config = dict(
    n_kv_head=6,
    vocab_size=8192,
    parallel_block=False,
    init_std_qkv=0.0252,
    schedule='wsd',
    dataset='wikipedia_en',
)
Each number is 128 + 32 x the weight over its row's rms, rounded and kept within 0 to 255. Layers, rows and columns count from 0. Numbers have three digits each. The size before them is the row's rms in percent of the matrix's.

# layer 15 MLP gate, 1024x384, rms 0.0784, rows 126-140, columns 0-63
100:188169122149130134132107141139158100154138163141129105098127085104148127138127108123110120137137120119150162136094167159203195130116113134111128150102141127139116188127157139041144114118136121
106:110138150130146096093141136129097176148140118139184103117110105077112134111124064123121154136102111115137106084138177156124126133156146103171111119072157148111093124118122125125113094116113093
098:110093066165155159159115150152137110109122106169087139121119122152104103128056166146150130123127047159120157061139161131122113128133099123069110186124046146138134114163139127209092145127126090
098:125184120114086144061143103167158171125102122141150118063094150106088170175112163115119127120085170126140101110106218171061068118146082124072136137077088113104107121160174053126133158112122054
099:084115064121097188126218145124146121225144151151147136101158167209149130163105087089106163153160105139139153138116127159150108149095134149148127099071135145124110147131121151119106144083126131
095:129159184116137184081114124177113162134110101150095123138109108146134086111109136142169126176124087096096079119161178098135158102056088136171121139147111163145115157170180168189118117144082190
095:180150108159069142068073112142085096146120175161110116143170131165153207156136183103114112068069154118174176113069078130124110136111105170131133087086125205098063129109092141137131111152101170
102:177134135129130168137131076132151152134123100187141123150161123095090141144144093175142113110077110116146086139090151047106109191172197144107083122124086118136134146207104113112182090125130111
096:093108089107149123160137181146091122104121161098137110087118071154086098128090125147113112116108123055106123082094154105142124148127149079116110132113071164145126148135067055118185112200163177
106:148103165146054134168160098062059153179121114194105132093136063164161116145098155159161153122125152110115095124141155132084120124163125148081100179088120144123143128104130206138084120177117122
098:120100061142108147134117096120113186070096140154083208137116047122138077113174149146113154121115088143069153168099122096116146136099135119157091105170095185139136162081071128118101163073145179
104:069173106150154090201138155122095198151117118126109163058114113177087146100108077136159138101080139103150099079172138151160121175120108056083153196130078122093093166149168129152113166125165119
100:070146089109102125133139032128133156117089158139140175178120080108086119147112157119145079170084132085088096073091132149106135139159137119129135137121124131129092151085113057150209120180065145
109:110118131143113114163091094127143152030143127187092168098120148121103078179120111129195165159167160075114119130174165117121151123139068178121050091115068147074119107122124146100160124106123204
099:110152082127149199144108139105104201120157165123128098097156159120119119102086065122127099098065136160144165113108112078077098135192129104086119138127137143153119161111192083116173099103126195
# layer 15 MLP up, 1024x384, rms 0.0793, rows 126-139, columns 0-63
101:120145157207121144117116143099135126139110142175114146167070113073182117108125151168144108088120096208121214125137089117138151152124104147109126115128120139132183141161152092130119154098163143
102:087131106108114092071105093108149136105123147125117133139146132104064141145129137124180151111107152053136104102107127084155118144111178139174155131128063102060149146116113071080082184137159138
098:093146080161153169144152105169146120036160101152126160110089042168125117173171107116153096134132145154121096171084142095146078109152164119187180178080121153163149131170096138194090201118085109
097:113074125172184133120095142150108160131127142082112113180103162133122098155174151073141105123147088166149138071164105127158121108117136125090172158122078120136119159127109144110105170124128164
098:154106128142159129224111192098161138144183122164174148200159115088118148061057122103138177118133185114127112121127132093082126108142118084140081150131139103134150130092191088125122183137131109
095:081105154131095161174118075118149192127070115107142081108117160151141145146116104075139123154157164109150042112123096166157133081156162159098127122137095112119037137092097137100116124163101133
096:130153104151117173149143155139125132136112131150110096131120196139105082168162113088081093152066198063124130152159114123139107119121101122145170134142098100120142127174157069163142124138128099
097:175122156065037167177094142095137100102160130137132119130180086165209165164126164089136150094161161132094098122132125111144116125086134094173163114167142121147182121130146181127124104166087116
095:123130149176144108092187113079101150092109076065150104145113199136146090096114145124125139168125133138113113131143093165164217175166124163156114163150126124146116145107094191116155126099067105
102:096157127155110094130129148141182110098147129063133148135094094157129094189185093143116135075099119130154094126114056150118059058158135159125136096126127140109161101140155120109080147140178192
100:073042130178095117063101104135134111101114124088154087132110152095133116129138078112117079170092132097077140097158075116109139110156112116103116116163095155079127112092133106092127110144093123
097:113105145142117090113174143173096077069162148129147140141104134072072116140141184195151109136165170142094114113092096157185117142157097147161149165130130169156123149163154164096054159063141102
102:079141125138131094107108098159219173115099185215149144160111097102128133136181122103132147100118088102099128059179185138118147130084091155137129112124094081103097131057084119145141121162107156
107:081130128124138085142117110125100156204121135141081094159137154170120128135126136110146126104137117145098138139112148160110151134139090154171146135175073141131136163157116142087143121153191100
# layer 15 MLP down (transposed), 1024x384, rms 0.0767, rows 126-139, columns 0-63
103:182129078069083129142107092185147109125132155116111154106255195109117136110106139114133135135120166060155060152099168094108108138120151129135124131123178138116101097101125140108130086159071101
102:161151135138142198127086099160143099105145112070157148131174111142074174086174192118148095125134178074106117163128099099160126146115066203118107087176090071118198145136153091174110159142121147
099:102140123114160163113114154129100144083143152094125156120013107144176090179136078102073130154137127114177125157125126166145161078099146112150152122083183143127090180169075155118099129159134167
098:151106129085197148167139129076113146111154137153149114184225164152133111125177114105122114115142112093114089089118068193141136116141154201126132171114163139114137120127167154169164106134111150
101:122096158170172087136112131117138140083126092095125142198063093128144152147113164103142094080091104128152083226137136134152151108173144182120069104116196156182137100114120103124149104136154128
096:169153094139135171163137097127135117136129099151119147097239160109119121126148096142146090115118094146110116154129182091101142161117167188187133160129108177154141122178177143121084119105120140
097:127142166114070160082140151134045139103158186140101114109144160188133153120132133146132000099077178140121175133122139115153109148130172140127108094085097135118107150124168134078119120121113135
099:115123101134141096139141156140113158150142142047128129119158135144101091134100155110113188189120183089094125089163141153128127165096087119120141104111053122112076167033108154122149124127164154
095:045118158141095123096097171169083126056144113144122089117136161105104106131074090139134114117123156145112152142112146125131110158135174091085148133120138160070134160098127024151155144133092170
103:080109097153093135181117109133140181136097130182099112170165157151101106125154165155091122166114163148125083139127117142166090083110114125140122078121139113074167106138153064137136130144089093
102:166087110092151166163112111162155099129172101124122130124106127131133104139157162117093074100171150129133137125094087128136167116183189074153188135148135086108115155104108087188112112085225177
097:104117084149138100121135147145109114075195076100172161119102145102179134158134153194137189116156119084133092110153142133150165167113054103091158131095133119176120149155181124099139147075161155
102:145158138161083153167149120131158163150144129136097099136071135171050147101116097137141152148134155157139165113137119112138116097058090131130081115064130104114112037140135079092147120143075089
103:131202099152110128131196080098150153151093169126188078153112158083143146084123127151102150164115142154131138144059073139129104128136203060176108142139196162112135141165083129153108106129158106